Weights of a small transformer language model.
Size: 8 layers, 3 heads of 64.
Each number is 500 + 25 x the weight over its row's rms, rounded and kept within 0 to 999. Layers, rows and columns count from 0. Numbers have three digits each. The size before them is the row's rms in percent of the matrix's.

# v: layer 2 attention value, 192x192, rms 0.126, rows 179-191, columns 0-63
# o: layer 2 attention output (transposed), 192x192, rms 0.106, rows 179-191, columns 0-63
# gate: layer 2 MLP gate, 512x192, rms 0.139, rows 0-57, columns 0-63
# up: layer 2 MLP up, 512x192, rms 0.143, rows 0-57, columns 0-63
# down: layer 2 MLP down (transposed), 512x192, rms 0.116, rows 0-57, columns 0-63
v179 097:523538478496517503523548540494511519510475479510491545500495499517509487489556491493512496521489469456496489484524546489492498534509491522485486513464503479500516489506448482450503480571474530
o179 103:482450475493450505520470484495465533527491506515487516508511484515455448502546482465522489484522473510504489473517524527525494488522514460510487508521479496513446480477480504459494524484492469
v180 097:475526496479568489495524483553518507514522504539495527504487505502492519471456521487457543478498522497465484485515512542503498497500456558513482492498527515523453533495449548513502499498506504
o180 105:493480483508517529474496534453490515498487447451521456478491558549496504495515563547540487487492503483479502515499494474478539532494523468527489529506470498482450532535486489518523500461505515
v181 093:522480495475509477483535496535513464513490499522495502567494467546495548475481531508524559483503506486482493549525514484527505516502503501520466473503518520526535550515508517504506485475507511
o181 101:471464512512483476554538504528498514516485481510508495474502488488473482484468487565502545497499489499477515502471499508500513543464519452519520479461489524469499509506531508532467512521452490
v182 095:490526510472488517520518524480462451496498546527513481503509492512481519525548518462510487488466502486508430479459508500498501490512468483514488506497468518497445511498473521497486531531501525
o182 094:508502459482514502507539479464489494525493489499481498456476488506519511562526469496520487496527472500475509494474489501456510525500462508502444549499532439504535532506495474473485491512501534
v183 096:525492496484502487473529509507506500490538503502520524506491534509482516467503484475563509491458424505498512483481518528501512513504465532487507489507511579520493531512495480459456521486472484
o183 099:479491518525465527499528510478474489490469531501489520488497484482504515493521523505550513489456537525494495527494560504450551519508515463498518517524460476524506510533489517479474464483492495
v184 096:453554475467481545494515530488525537498504525515471518520468528520449489506502513473512476495488482460530563495483516463520545467532493509514517492489501498528505501487458506479524496488489501
o184 100:459499468485472501487534522507467529487457518487528502504485503488517495513544487464510483458515535474479475489520498533497531513515507523466472492488502540480452498498518505524508493487474486
v185 088:503484451493518519476517511482528480530491505517469489504547547498480485492477493519535494493499499522477489516507522509503508492494490551456493504521483500506488495501475477511494515464468462
o185 089:473459541506518532476469487545529494481502512473503523502455496505519498501493540543468499517501486440517533529486465515515524499472521442499506512512519466485520484524490499509499489503499518
v186 101:494558530480491478503491488510508506542512493540526468468497488481535523513486495522524489529470540522524465489479518497458496475480493527451486501492518519523472481521483499484475504457493476
o186 104:483488473507540479496475494485482489492500505548492533510487505497500505496447522488513552488571482514502529550524495517495523513476478481526531473473517438527440537477520535471539513474513546
v187 091:519490488485472515462481516522521548519476474490500500498501487523468462495501495505532533484521521471494488523506504550487527510494479498504496506525485525441515507532498465517438468504464465
o187 089:458499518519499479464492472501499446452496514509487501461487497482476490472459473481496452509513499461550498526505494490511460537459443474485460463561493496523515516492507496495508524517470482
v188 093:514492470462478480481521529451482502462487519498494448505470556481531494504527496546514548509531505527460512499484495489501537475476474513476522483507471518487481505546578502522497485452493481
o188 091:532486509499534429483507522466480572485540508500567487521473499483508468531469493493517508450457524504508479492491501489523559503527501486509500522501523520542530452485495548513530489490532496
v189 101:493512497533517506497509480543527504476498520537528507503495480513532472523517499534479479491452491536493460495478443496519482500448459501489506510523474539457461492525502512500499538471466513
o189 090:503481494463547450477508481490470491474499473546539558519437500509526569447528538480481519508521508499518478510464480491495556483568481475473518493485514511507528472450503534523443508494497501
v190 103:497468488511481503478464542517548470523523480554506521484549511437505507519506516560481522508479516456532505512520512482466461547498483467518511510447495490468495484520491474481533539493540500
o190 106:485510520497518505471488518520488505484442484523496486543472477525468493503511547443531511516521502555508492475499494507479496509528496512527533519494483459534502494538476551527505459493495537
v191 095:486469481512499483475484495480498490492537522506497534485537529512474561493542539492540495503519521477474498487489552504458480490518472560512491486498464503499518517502490518510491508513489524
o191 095:511456503526532492524491517519517527535546515473486473488522499529497494541492525458450508511498499520505463492480491515474515524510524506484520457489480527484503475525488503517503532502488488
gate0 095:510479503494552487500475459496488512487493480456518476514481487525501525522513502496496531531482553483510476506549492496472521480490519497499493535475507500528500508498477501500508508534480473
up0 099:536500516536567528531445470466473489509523488493481470500447509531489460521511471507473531506486553498549496488535494497500525471493517480492506534516515540517459516496479519495535486503526515
down0 111:510461532492495496519504528501491473487493462510514525501452525492545465547517482442488531503499530441536481483517521486476542512542482501506520492459543485546520480506500465541528503490457492
gate1 093:497471526498542519485498521516486458536486497547498490507506477509522520504475493475473511483479475492509490458492508525478485530478498542494447516513499488469504496499523492489472551527547500
up1 100:487533440496527511476502463495527484540490511545495550448502440518482515480502521476518492510520478528525508487484486514485487488492565513481522494477516458459506473476513503468534528451525510
down1 093:511494557510523458494491529542496489478517518490508494507474452511518454447498517535477493527464479526492529520538519483474507536467506477483530529512511500510506483492504505525539507504480467
gate2 104:523505497507495501496531480519480511493490520486522518461511506523480478493445529402475520474523495473487513462493549485483543504467507513493525483472495525533487522539490467507452478496473484
up2 106:496511513477494473496506496509489493520454474496451482506492505502521523487504486491455513508535546540470514497528475481519517502501469477563467495489518489463519506483508527529519537513419528
down2 103:542478518528503521511521551473502507494489545489475506473490519507535521504480462454521486501474490492556513449474526484466482465465496471500522542488448504518468519518527472510484476525455529
gate3 094:468509502502471505512515497501491478472474510505531508481495495530481443522521516531488476507501512516503510537513494506476528505472494500531527498524497537476538478478474529520497483470558476
up3 097:530485495521553448520506495473500523508476520496525434478541509494487457526518499533497503510473522479500520495499499481508528522479497542451483530495499508493519491494520500485517464466517503
down3 089:498513497465480533492456498510473493480486478496505508526534520490510514475527501504482543477514469475485464449489506536495477533580487504495529473510471489521483516485469521519522540518471483
gate4 106:500492528540479505500526465492497530490527494482503490511485494515510548506488494473506505499435497538510494525504517470488533486527518518545481533524486475513515539468527514461517519514499513
up4 098:489489540498490591515468490534473491557516505492473549494511470508503465524511482467496482465498502497537523470472533504503508525475515481498503511493514509508491467482488524512482524488493553
down4 097:504477518473518473502525506511516464508505505500463503521487507511497498496524527489502498519534512510494486511528544509495516470477573530518460491565468486493506489501533513510517452515497514
gate5 103:468460509465503492487529488474519500473498557473515501494457524547501495494543498570518503516496537472515470459490475462477521502497490504521535537509495510494474473485502470480525507498519525
up5 114:448474497536484515527486500476491517519501502516493538497522509497477519489523480504512532504460448498458480535544495518476521486454492498449498515497471485452517507493520473464472504533444476
down5 111:530479502518516514521470440533500501500523508510493514492474509509493494529491480500518500478552498486495499494514502494531483504519474519498479511441501502527496532485472544478467527543521512
gate6 103:511487451523481525529515511553511489534487546506512489493512495474551525541473481529482537512477519481550456512501507491458436517501486482500475492474493534471503474508458531496492498530476469
up6 104:535493493509534496510536528504531520527523471488455479503510447506497492534470498553494505487544490471487476506514495476537496475496544488523559493507485527527459482488500521489493549501520528
down6 097:524497497498493538428466452515478500531483547484522507481484522513562539481485516450501498499470489485508561522500520500506491478521499472507504522415477522469513502541507470518510447488490449
gate7 099:479530474526512510495505518529530508504467496480463526580506506489572485488464533493492513484486478478472493474518527517459480453505485477453500515505457496497507480488525543464501498476515505
up7 100:519477486525480483493559511528547500499424500468531553536513508472518473477453491454506504471458554504534450512471525503503495482498529505512459509531513546476503500477485559496456514470492500
down7 105:524514491516491506472478499478465523509485484484437501490525518475487494541478525426520509487460502522503529530528552499477485522487549465501493524455484506546466467537431468476491488495536478
gate8 096:483535503473488551520511506512479455467495537503477489467528524510482456493457496490491525442453481512508507484492528522520501534486453494520496534489470473481529537475504495502554480499498548
up8 101:454555417512460520494501526434521512491474512492529494472517517467466461524501486476535495517489483507514562516494520498556459502512528544546484492504535480549474505482491477504512511538516483
down8 098:482507474511462505490489498560510511524513493438499468516519498530481521515468496546502503469500498548511506520482505506482489478505480479505477511488510528474508514513522513548510498544497541
gate9 088:474548497507531511530550470507479487499511442485464497483539523514470473498499502415528500503467468462528484478497543508514511513499479478520489526558515506499512508483491473515578495517458530
up9 097:511482531475495490476467524498522495509497531500526489501474478484514563508513494570439540512525488545511510490510464495475498474496528559464499481484479482476487523546496507479454541496534457
down9 089:511527488488494495488531549493469468532496537506517492454507518508524505478518517491503496522508501494528513485453488500511464480492513507542545469520491500519511489469515499491497510511518491
gate10 102:513494506489498519487497481510541510499481497509474466491504480518497501543468566488472476498485459487495543507490507497444509522501495487508479509525483505473512529471507515518547486468451537
up10 100:505501493515547482532481515463536488474484460539502487517488548508461513491493528498513493445524497508459471468491524504479486475492510528506508520493512495531484515511475547500470480508454519
down10 100:490508508537467495532455525513501515494504504507512456503523534507484494511469534468511482505484506502504455505486506534544533495546514494521455548528474508491530535485499559557511506512480476
gate11 102:489480519478504468500472475465508511511493536525530499502516480501477507538488496501493501534489517494510541478442532515477474500481513518525536509466511488497483527511517525480510509522460504
up11 103:493522515514519491539511513495455472521484508463463481512495522471496520498423505560455505520518512525530585511484518512501522510493496504531506466471502502482476465506482475475488510476507498
down11 108:485472470476545463494479519522503489515552482503504490509526514547501514490480486449477466524535534471472524473481490502503441490503466521496476488496486463464547503547527529521470435461513485
gate12 099:534526503481459527503506498468478508548481491522450515510538459478545491521475488544447506518550510489493488487478489497478493480503512497522516507490454475499490526485508468530481498476493514
up12 101:520485497464506493525492510505506516482504536486526475474491498475487456505529495497516471472483497445522480536483514517502508476535519466494526517480527498564504481546432524484535468475472552
down12 099:495484497483517503477505482517565501521482514478468528527484509493456489495521511493489474498494521484488466501485498489468521512487496518504568509494477506463515517503488537511488546481496507
gate13 102:489539514514473482491500531480497475462507469518483481520518491505476532534534501517508508477480515516543526509486539502506467493478502472500486488521520502495503474448498555488507448490507502
up13 108:488504463503474514550525505485455528467500525482497471496481496535519459519567511497501472490512515458519497513502452485519531540492523515502497535467483525479537513553504509493526538515537561
down13 106:479530494498495524523507492503506547504504509530530534482519535454537551438487482532486500531468471489515491482491509507512525476482522519457517491530527504522481475516517509539462475501512491
gate14 098:510480526505490472490548439507515491519504506478483486538509525504483518510543488535500509477458517427460481498531476469465503508485468490479496506496501512506501486502509497504539472510526491
up14 100:513464496487496478511497512478496535517492455522459509524506493505521506492504500519512536530512502530505487540481507523518444503508500473499473503531493505551500469484503503498510490517555549
down14 102:479485492497471509533478490520495540512509483530507507478527486471473488527505486514457497488513520463529482512497507457462551491479489543476438463523511515452490514544471499520504487483454487
gate15 101:476457490461464511513461475447503522528504476520471543485476505497485534461472519474519488530497514521518492497462480524494515461495469448482506504497490477474486481505534496471488526513501512
up15 100:490523501522493481507516498464501500537505513499496494481503474513508491522554507515474508428481451483486482482496497526463500577511515503557488515502531532514495519520489480489505495466500493
down15 099:525502493515502533499445488465588497543512475487513494499497480500521471465486493478454469523516518521519531518495442538533520464520498497462476459523505469523494522466473557470488495490485500
gate16 105:503480468494515475505541468472485513502521489498483507501483552480449524489545533480471515485505527459528518477440524508495477477492544504503531485539509521507503504511485501540531532501518519
up16 111:548539503542476490525489486478544534489528446475517529520466490536502521483500518533509506542495439540502512458502448520540525504514429515481491500490484454453490522504512533487464469478511500
down16 105:535524551495507490476523534489449498501524526526499522489477488508478500455533492481524480536501533528566524522493513519540468565525508519462471502478538510515467519486510487563484456525549518
gate17 105:520480457478486486505529505504500484485485470497522475466503435474475474525492497493533538448516500472498531514542506524492533520506504525513490490528479485540532481459458478470531531547519531
up17 097:523508512505499528478465503528507461509505492560515467505470512468517485523481489473530476475517559501569549485503465496466493509463494459482532522476513483457526477477496485472548495472485500
down17 105:532488511435538523496537557520483472504486495508505452473464483491484506522494491428512499497455498482476508521513501537485565453534527512489486520487515434470508520499494447494519512494526472
gate18 085:522520511498481472507470495500498537529488453474458532474490519510482491529506510515533464486478504504484506492477496533546500499453563490501496495509508496484519493525517467486483478541501488
up18 091:532489456477530497492484499496475485482510537482529458511531471503490473479499469487491516540536475508488474506534513466499505519510430488528516518485480511527499529490507486524518496460494518
down18 094:451506451520512530492514501482486527505503483455505478494473523483521516447497466456509493488501480478543514496465521504543521472529498495505473443481485516440487517462530492495468472511476507
gate19 098:516489488530514555540507482533526494513505474520541508509518487475521518490523480516484547494462519466528488515474524517464504438502487523465497535494496491430517440479481503521513477486504509
up19 109:466499475435537495480500481494478480487479494528499564516493466489547502504493499517501523477488494510542460517490501448484491483526450492487484488511483480498501468483506485500452493495506503
down19 106:536535476494486502523525500479547542505514485461556485484504468549503440463484503499527518507520489519511493504503518476531513533529493494491535499517442517537444508540532463457494513493546527
gate20 097:513547491512516543503493492520466532516540494488496494493509474553494534510476503468491530477482460544516449531492497500477517536492461534533485519451508453508517504532523520492509507507531478
up20 102:474497505484467526495470504518487513501476498455507513536477467508514513477523509536472492522572466506529514526521529481546525493510534493507489484487501546526473471513509526511483502502481517
down20 100:430473488491496533471497452481484504495493507456512475490512509515514477500527497506526488514506537478530498516507507517515460523477546511519539418494513496469494498509483505501515441497480511
gate21 106:520516501503499476470468470486464537524551540479485501507521470514484514444501505469505482500489483526503538495506525483550505509502518474482505515481515543517459504500530500491478514512495503
up21 101:546512486505513516482527503515503552544517521482515507512509498486470489455484510528466503553519479471534470505507494522494508520530485527502498506512478551533471495507474508531454525493505528
down21 104:502480486527471504539487497455519476477526497532502476534495493528495478445491495500459512479475488529481482479491522495487512518516480474505538508517513468469538505523458488542480512474492449
gate22 093:551505491501521513494505485511527487467530524515531511533518503507498497504503478518465520541495475508451515486477487522496509473494509504514504502531510473460532486473537491483484496544504503
up22 092:499555517494466531474461529513483475497515478489464519501490491498452503543484453478491490514504488508500504523541515495516493556509466481504516504519465501525528497502467507514485544469496542
down22 095:480545539500510497490542490452524469499482485460477504473532494497508546506547524508519473503487478437504516482438507481521507501492473516558513494497539492460514537488499490491485505523498469
gate23 104:525516513504504530512491514478506511486516485519489526491492510522478513509531498467486483484505548481510464509498473485500514511490589473514518493507539498520495436508462451503523488532481479
up23 112:510502544505510532450530487499480508507508519498494478532504472483508423500472477486478514494495504535520498532510494530516505543492483544530505522487487501426491578537507459525455490500480474
down23 117:499475532497516557523512513471524524521541484471526494509484546545477466515472480507498471509491509517539530535462470533478506484531463512527491499495486530538450530505478461484509478487511523
gate24 089:510539490492520490473497517494483489526454530499483491468502518487489484508524519501466517544529460494523516541447507467552521517477516519469489529475487503509540504525491521489495474474492525
up24 089:469457521501466527527535462521482527475506506508541489530487460500520494506475471468504471477487532478504500493552492512455514497510517486555476474502513485508474474469490480494539510527517494
down24 096:495501462516490530495514477459507532495505500501507475510504516510501486522495469499532497500495496455533521491488532547532504495518503477525492436529500505450508513481505501501474472503465514
gate25 097:495482523506512516492505490548512494485510535510475540508528524487512511497465488522475525493519489487490523526482490532467503510522487491524515524474510440479500560484471509515481544532492481
up25 098:463480501462500479507476500511495482511553491526481522480499508503507468532500509542481503543482484481519513479499512471508570510550472516491517503504462495495506484492501479483489535494496533
down25 107:539488494494521492498471495491545476480505543499489519504510485486512492513529514467478516517475513533477485503536502459428434484523469532423507513473508491506486506476480465512506542488488452
gate26 102:492463526505491532471488529520465474469519489489438493489514490450515535528466504486527518504525550506483442499499485518459497486462486522470516542529521480513465522457508526524482467480491503
up26 107:556527514511499506559541488495490449487458462530504517470490515470537481514494529544454492505512513499513507515509490508496518501461496504489463505449495464436484515530492532495553536484505475
down26 105:489473462454523523461505523544491482541484503538534520587489478533465525517484529460500481484526474507490485461510543502515507487511532489464464479523513521495485488511515499492492500537499518
gate27 097:454440540512494482468485494519480486505541495467488494487541467529479483508462483476484473460509465533522471511484518472542503458483535449524467498460484528498536527527524492495531497478525505
up27 109:540528512525475508515466521503523502488488485540496498489476500533476492476511468537498539539454485509545509520546511477531508469447481473506522499546514476506503522486493487493445491478521454
down27 100:532486442507531519523468505551513557533514500496493474463507483480503478489544485510473562550487554488497484471470498514521502514522492525476514491540495482542487532510467497498478511487499481
gate28 101:484487508476501513511528511485504473502483512467461461536452500507524484465457496538478498542505526524468514500510500483457476519473524521571483498559510470497464527511530501517494523568470523
up28 108:497511495458421543496498506516472505538464494500491497490495557506510475495565519491491479479531539496502483471515546520505501473525529496470502490522480508467534548491495532481536470495485497
down28 101:508523463472510489464458459498508475544485509510511466490529515510470488481524493477516493498520509490526505507529497482506529478506481515528469525480474509514470470517483521525429452537503469
gate29 104:503477478462492474499447473495479486542537525498492510521511513521472474512480494557496500512523474449491437520553483537538480542494500490509506479455497515492478549492505491508498483499505484
up29 100:465499488538523500454528479560502499497529439487512489477492522510570478511475493491502515474507562540452515466460488506513548495483483527475467490500491513446501473486476521471485505506489526
down29 088:525507515464510512506475504475493480491454503487508517555488489494477483527496503473534469493502463457528543505463492488480494515465490438504500491500511504490492512517524491537472450500538483
gate30 099:509466433480507475506520506477528516508528565499501471520533527471481493474516532495531510562491501493523520456537504452556495515514495457488518507508487508491488494519500524525505526543528472
up30 093:512530465518506503526508518494510529524520523492533510493545489489445492486491495481492469514518489531482491483529527433536495485458522459490483487480546533481478513488476502535477492502521482
down30 095:485502514494517457497492501490434449511535512553487513480480523477508501471512531494523508482497514540510485464576513502462504510515499517461479525500477468518526508474496478538536468464521464
gate31 105:493495500503512478498500488535518516465551515471481526542499470503514494503481479475496501526502472508500526475489531475551535471499434497495541502527566505566471476482491502467494528478488492
up31 097:525532502479536549462511497480534503488522490464505497496485479486490516466466513512515440482488542532483502531473493490491511538515535513543501519516504534505538541477542522520507513487513493
down31 096:501546504527536457494477546492516496493488480532489512485492503505481485502506475506498470482471494533508498467503486521546519495486541518533533522505497495490485498516462519449533511498527509
gate32 111:501555535533481525483463489486518528527461481496535538481492521516514503476512488476433503459493488451534494481516495497511499459509508521503465510457486466519477459479504504513512504541550501
up32 107:520523512560478522519457509532492560510525517514555538499508545526470479514472523535478503490497542467529496533538487478535505474485498489485461518464519503513469510525476501501520512488490506
down32 115:480491529470533536490488508525486488496512493515495536480499498456492497512500487460536479499552503488462452516529488500455494549490517542523472470465523512529486474479465497506524518545494465
gate33 102:528495517512529515494522480518549464492475487575505494497454532501513502511521501463532515512480482534488515559488515518544549515498481486515543503503500515503523489522449533441524489545465532
up33 105:493509497498467488466524467474505543448462493476498505515509510478502525469475531501508484489506508470566498500538525475467497462517458507520488469503522530538505528454449469540526468484497558
down33 108:509478472499457541448495463518503519501473502510428484485521539483575495538531503523541531503485501533517467518490502473494520479470526498490468481515488496477463524480497495490473484469498545
gate34 109:526487519517465476499495530498488522500533480497534523496493538507471502502498462518506508520511531503500538481450456498511540500490510493498511453484508486502454510488490445455466515504529512
up34 110:490451488517516504493509502509515532499454467477508531467466485538511503491475488460514505499513519545479564524457483511498547502505481473532498450495495485526510492507515464498489516555548475
down34 105:533502486476462507499473468520458454465543527493455522502514500554471528533511474508534488466461478509499509522542521462503447481498476494490468531412532496529500492498508494477510507491468484
gate35 095:509527468512507458527451476491485517483517525503531506508527463488523464481513501539449518524527514513483504537511485526516493497497528442503499481530485538471523499480509459490517565501515486
up35 103:516497529498470462534495496487501530473500503481492487485485451487506534474488519532467495499500493500505539522481521497491505494502538495529507474525490493482541480480504474487491524509503457
down35 099:512450456512501529489484486523494498500518489555532537522477485503485498529534544478480523529492483543483514496545493557502489515484531509479516486495501528531506510459486489484487555516504465
gate36 101:524522470545448516464517525469480507478498473515491466501485524510481532517517493494475457493500510538524548527533514499492491482501493478511517520529498501479481509509502501488530545492482535
up36 100:505473490460533500503457495467513482507489498469491467456480472505521455490518485491511524485491481441490459471511456500517475508508498484506483516506479499478547522560514521491477526537470423
down36 094:487456553497500523509459530513548510500473505523499471509524525448548533505475464507490535501500554454463480483485470498494511516462519507476514479497453517500461507468530504530485494499446508
gate37 100:535458528465463472527510543459512517540503478497520558538492472538483519510517441503560516508509514504538443518508488512493535476511490510487478502506501476492473493534491515490472486498514488
up37 096:474497506504546422501515547484556497481482469452490491506533461498503483506457488527504516513515515488503500524486507488509535456553487501469514501487483489512518500516475467496484508542521483
down37 098:461519470511508507474511519493457461498465491518497484487539546519475526525475541498476475505452510483495503516492508490516517512497526468484492493518517493497539511518489513519535545537509501
gate38 102:529507499471512475521516469460487499552488503481462467487498451480500494552514484482495470487508544502533547524473511501493486530562460521543529523466524463496484537469463473535513494528493538
up38 103:490481461499472501462535501484511501499474512523445495510471521478504476502516495516487444512529529543538519487486513488488533490509458483498559513478538510478427544470514490500479513515472512
down38 106:524513499467527521463472445480513535528518524484502505508511476475474458516486496500504465518502489505525503496515505520540515509516512466480487537488520479505489491538459520528476464504511482
gate39 103:469492492484494459516499514469493492505527510489511514505479451474519482476502500508529494491504440484515541523473435456456495528505506454484506455488481491506499516490465493500506528532519538
up39 105:529489523491432514438509493478487507464513500525448490505486512506503511505497465487500489508507533494460523533492524497498506472469515520506485524522567501516444449514508498493481535479468494
down39 109:552513488474489486468523469478506484513544518507490513463492502486473503527492474520465524553517523521548513488474513495500507493466505499501480511518508483515477512553498531477462492445538478
gate40 097:486497532482517501534485467510523492532524526520478476507494475543528481493517515504485507484484479511444506487483484472450482479482516549480492514485490531493497486556474490511474526483466498
up40 089:498485498472492521498490480494475471504480496529506550514455502541544482500552512498496524514496478487471554460471549481499482502489495538446498492467485495466487487532476502537472520501478531
down40 101:489510530446565505499498510482542504465515487478487494499536481558544518523499507467510516520495460503506542495505517462489478523499551541490512501504468517532475482532518488518504521480521510
gate41 102:525546504503506476468486468487523514493480467566478543534486520517471533512475519556521489504520514533509544533523511485472482471511516470474513495521526474485482513510517503489500513510504475
up41 101:495526498490469478484436469477516517481489450516536544524495514518479515512493496550528501509510514491498520475478431492493467503499495526450517502511481477504503490508496507508497504498496504
down41 104:497471491498479503506517545509477559484480520529471497522517529500462520519446458510486497536539500500494479509496509484480481485489517499479490548512508523550530517488479524491505511495503486
gate42 096:510487504493498491471530500506501465494542476506461485481523511531451512527480509522454514479515538474467526568473486489506499478489471475528533455444508489521493489437495453484503512498539478
up42 106:455506499496464480493519495507481466514512501515539490502499512569495495501478476503484522475488532500448515503503499523475502510496493493524530490425458486496523491459524499505529485526569465
down42 105:501471515479529515514483473527480483480498494531476488477502453508511472484491498519463538465517533470480470486481448493529516516526495459530505506429523489509498449499482467500504479483515524
gate43 092:500498495485484538509479479492517489513493482473461481520532498462487476492493514566531450511448490514504534465528514519467488530491508511531511447504532476533471513554491462497474498500538490
up43 092:517504538496461507515444487509550500495514508469483583515521522508491511509546552482562461511469459466492545487496509498496509520524481489472515518508523504497458480547495465527489501490501517
down43 089:527517509529484494505470506495523445445511526515512488487532493521456513470530514501465534454521490521485479468514498476539516445490567511507522502518467517519521495502460456529500531469509422
gate44 109:516480448489530538460473495500503465486488512522507477516502486508478497481490554476471525485485472491514519471488459573509474549522478481496512455458484520508512487489482493445515482517536462
up44 101:470498518508472445553486467451517504503460479516509534506521507492505525482502484468501463459470497509462509498489509510466517513501483486545484472459466483464495549491510484489501503520532481
down44 110:547467507497487480553520546504512517503521474484491498485480481521541457480477471503531512556522525505515471483497568502514543508474515459485523496556520490510537450472518510491463476484457504
gate45 095:572487511483486504517475471503540498506523527526518515539521463522485492486489554555499553516500549530518469498558536509449497464475504511502512487497536496509451544546484501505476487473490498
up45 094:504463516519509531489456493522487488481496542476516518463518506496512508555504481477526495505537511481522535486512517547510493503454478462508531527511507477554516524537506513522476507436483550
down45 087:496490538491474474493529512491463530500529530511493499474506498458505559482546541538528477467460486484483491487493495516497481477481526480494489468511487519477526514481513504482504508486463479
gate46 098:531481512542494516529503514459506514495509511502523513481507525500506553514476514480493486475553464487536506504566475440525507542491501476466490522529492473510459536504482539484519509486504503
up46 098:454536536474535496527503444511500542428522493517483488498507456486493524517522489514523516536480510549473517545464492493455513461509487514547492484450507510490533501489534497516537469507475533
down46 104:503484510472514511526492453491459527507483503484494501529496485501471489491503517504524473479475541476503500505473459471539535491490505487526488486545493498466489546481501493507478462544470533
gate47 089:489546514515510476511501486519530519520525528493515481450509494468501499459454501580491477504485486485526511455461542498481523487483510496468516457516493495476471503502505535483504508545550473
up47 083:507448472472502535482503530473456499523402476503466526535492492505502494521529499467507530509522504511505525518547478504499469515507502517561489552492493491560528484474487488514526514483485505
down47 092:500534505501542472530547457526521470519522503471548539488459517450491541496457454565503499528522513524501529488458519476525523488517519536524483477565494491509456488495505578473491537537538512
gate48 100:518489520463528481511454470477485451519482486530497484486520471467470506479530505532468527490525530503539480498495482543511507509495528502479516468532542486527463500500542481471526475557534504
up48 105:458525528463506510502466459526476424532507513519518536495499494438458487494513505495493468525529517474528490492482482490497504539487506482513486452532474494477496523467508444479511482511482507
down48 107:496510482501518490497493480434549513493522526460488482450513471505505502491490523526480538514476506523434484501525505526528521516518506526509471481478448507522518495507486491500512526482461517
gate49 110:515523489507505493553534494519491520525535496534512521505527519477490514493532468523536478508553489480514441481508535513512532519536500530486488502511540526525444476463507567474504500467453470
up49 104:472511492499480470546513515537503529521498531531500459500516520468469495511504518537536513493531510491490464493475518461465525475528486489520516501517522538496474528454515509453526489450504496
down49 103:501462522499510487519528478506512504480472509519530473528473488514519525434479480507453488544509482505478504478521498487480505511515497476486461488508516496508504487492493514519518451506487488
gate50 108:510481500511529507465498511519488514491526532500507498483476506476534458515506509423556484472507516485543496525515532483513500491541434492497517488475518536534502486495477492524482512473490524
up50 105:479507505476470510478532517538498468520521493514504513514525471493538492544495492564479494523476485484499496477511491525498488527480517537483476530516500464452479522500533484466524587498476498
down50 112:510477478497489485507526526485477489504486492535489542487484522507484514533508464495457507458506503480518534545465508508500475492488521467500501504479561427459490478514495519496485504480498513
gate51 095:538515521479459479494467515501497514509501486532439531514472515456510527510512467519508519517490512496500489506490477556519463510517491506473453517528504516481544478495514493508479507520509484
up51 089:507534500521512517461520506495509505495495460479431480484481509460510470524480462490507503517536486508479477502491503524522491472553496486500490500482519513462523483492520482490475508507498502
down51 093:552498481520493501515482505513550494463536530535545470538559447515492441500506499503490487486472475524489538479538463472464515483494501505477519541504509460494515546488500541449500443504472526
gate52 094:487499517466501488524476491518512476527486525493497524493528505531454487523484511532475489524429509481459450445482488531528475481529509465485476507498479498464499492504488508457496445495536483
up52 098:493471467499510476490517490509516526497522479461476476504495485454528489492474517461500491530524494470503523544540449472508546524499495498477506523507511526476547480520502465506459562528482512
down52 098:519520516525495496499500493432479515512506497510510510503511485493476524540514501544507516459536462505510480466521530489548488488450481507494454488515494467529492483516519560529532445470472495
gate53 105:491536521466493508530485509535488502492523503491532522475493473478463476533443484512503470498483520482492449507444492480506479513500442516498484506484519507461506508486413463483509476496448556
up53 093:518516505481478494512501485461467532502489519484506562481505481500472485512468470440517496492517478471504474542479500452492463506475471474507510532469504524488453527487484499503485493450437535
down53 104:477527476457530498508470480517521519477488526507501433488505456488500520554480511521467485503506504520431481517508473486488447494505543552491514511526506485548470497477491492493531522505476526
gate54 082:526563544547501499507455489498508481563498543470454512475468484479501511458513520535500497544474442500499518495523543522518497552499524478484493508480507487470500492505508461476463488492498478
up54 086:472524537555496468501477491468511518503517476467476549486477481530490506486504519518479470477461490507495526492468521467529468492466505472491487476491521515530462526461484502489494484494519461
down54 091:488468485516476494517525525522502483480490494513514464504493536517474442499461501458485492524473502501521470512500478518504507480504520498528531464527493524477504511495509446514480481491452458
gate55 106:466488486455487497462419493474534466482490491513491526488507493561488477487523516520517523486465444524521534499461492478498486495478477471497511522456472522512480492484472475475500508548495539
up55 107:540492460511523475520480520462533486476530483520495506535517519527495542472485481485503498487550502512449495508525510490530534491478495465514509497546488500523507498495546532497538530476526520
down55 110:518529451493483498461486458513526508534521522488480525470526519504492467479495490461531474496482462513523507524534475532520498502529509511526530539443472474504467547529515504472485482507478549
gate56 102:472506490541517514516536478491527485493522516547464558524516515486458519482524498498539506507473482546464511531503520557513535489503469480489497437503491498454493513483486470491483496501479485
up56 097:516519517473490509480497503464490498511488433446484483527504501489499529524542476502444509505530512514495488488489485485450455519502458489534517547469504484571484488502532476514525575536540517
down56 112:524538527486501492509539476502476540508520500521534459528516481521487490555482522548466498533540499517518512457493511486544475510493506513539509512486519533521483489507504509479488490535558537
gate57 105:488549467504512468496478514487492547510538504482531490494510476513476496521506460488481487494504488516508518510544503467478496533432504483491537550517474480472533529507555462500505538472508546
up57 108:508487564446548474498519466520505497530511500542485463499508472500524478507474545539466450489465465467506476491493513449500499515479500505462532496471538473520514485499484488501518506494483495
down57 106:439516488454553499449487472463534476458485443484529502495521500519476458527460484514472476515515496502520503523527493479497503499502515491505499565525446546470463541490540493512402461509536482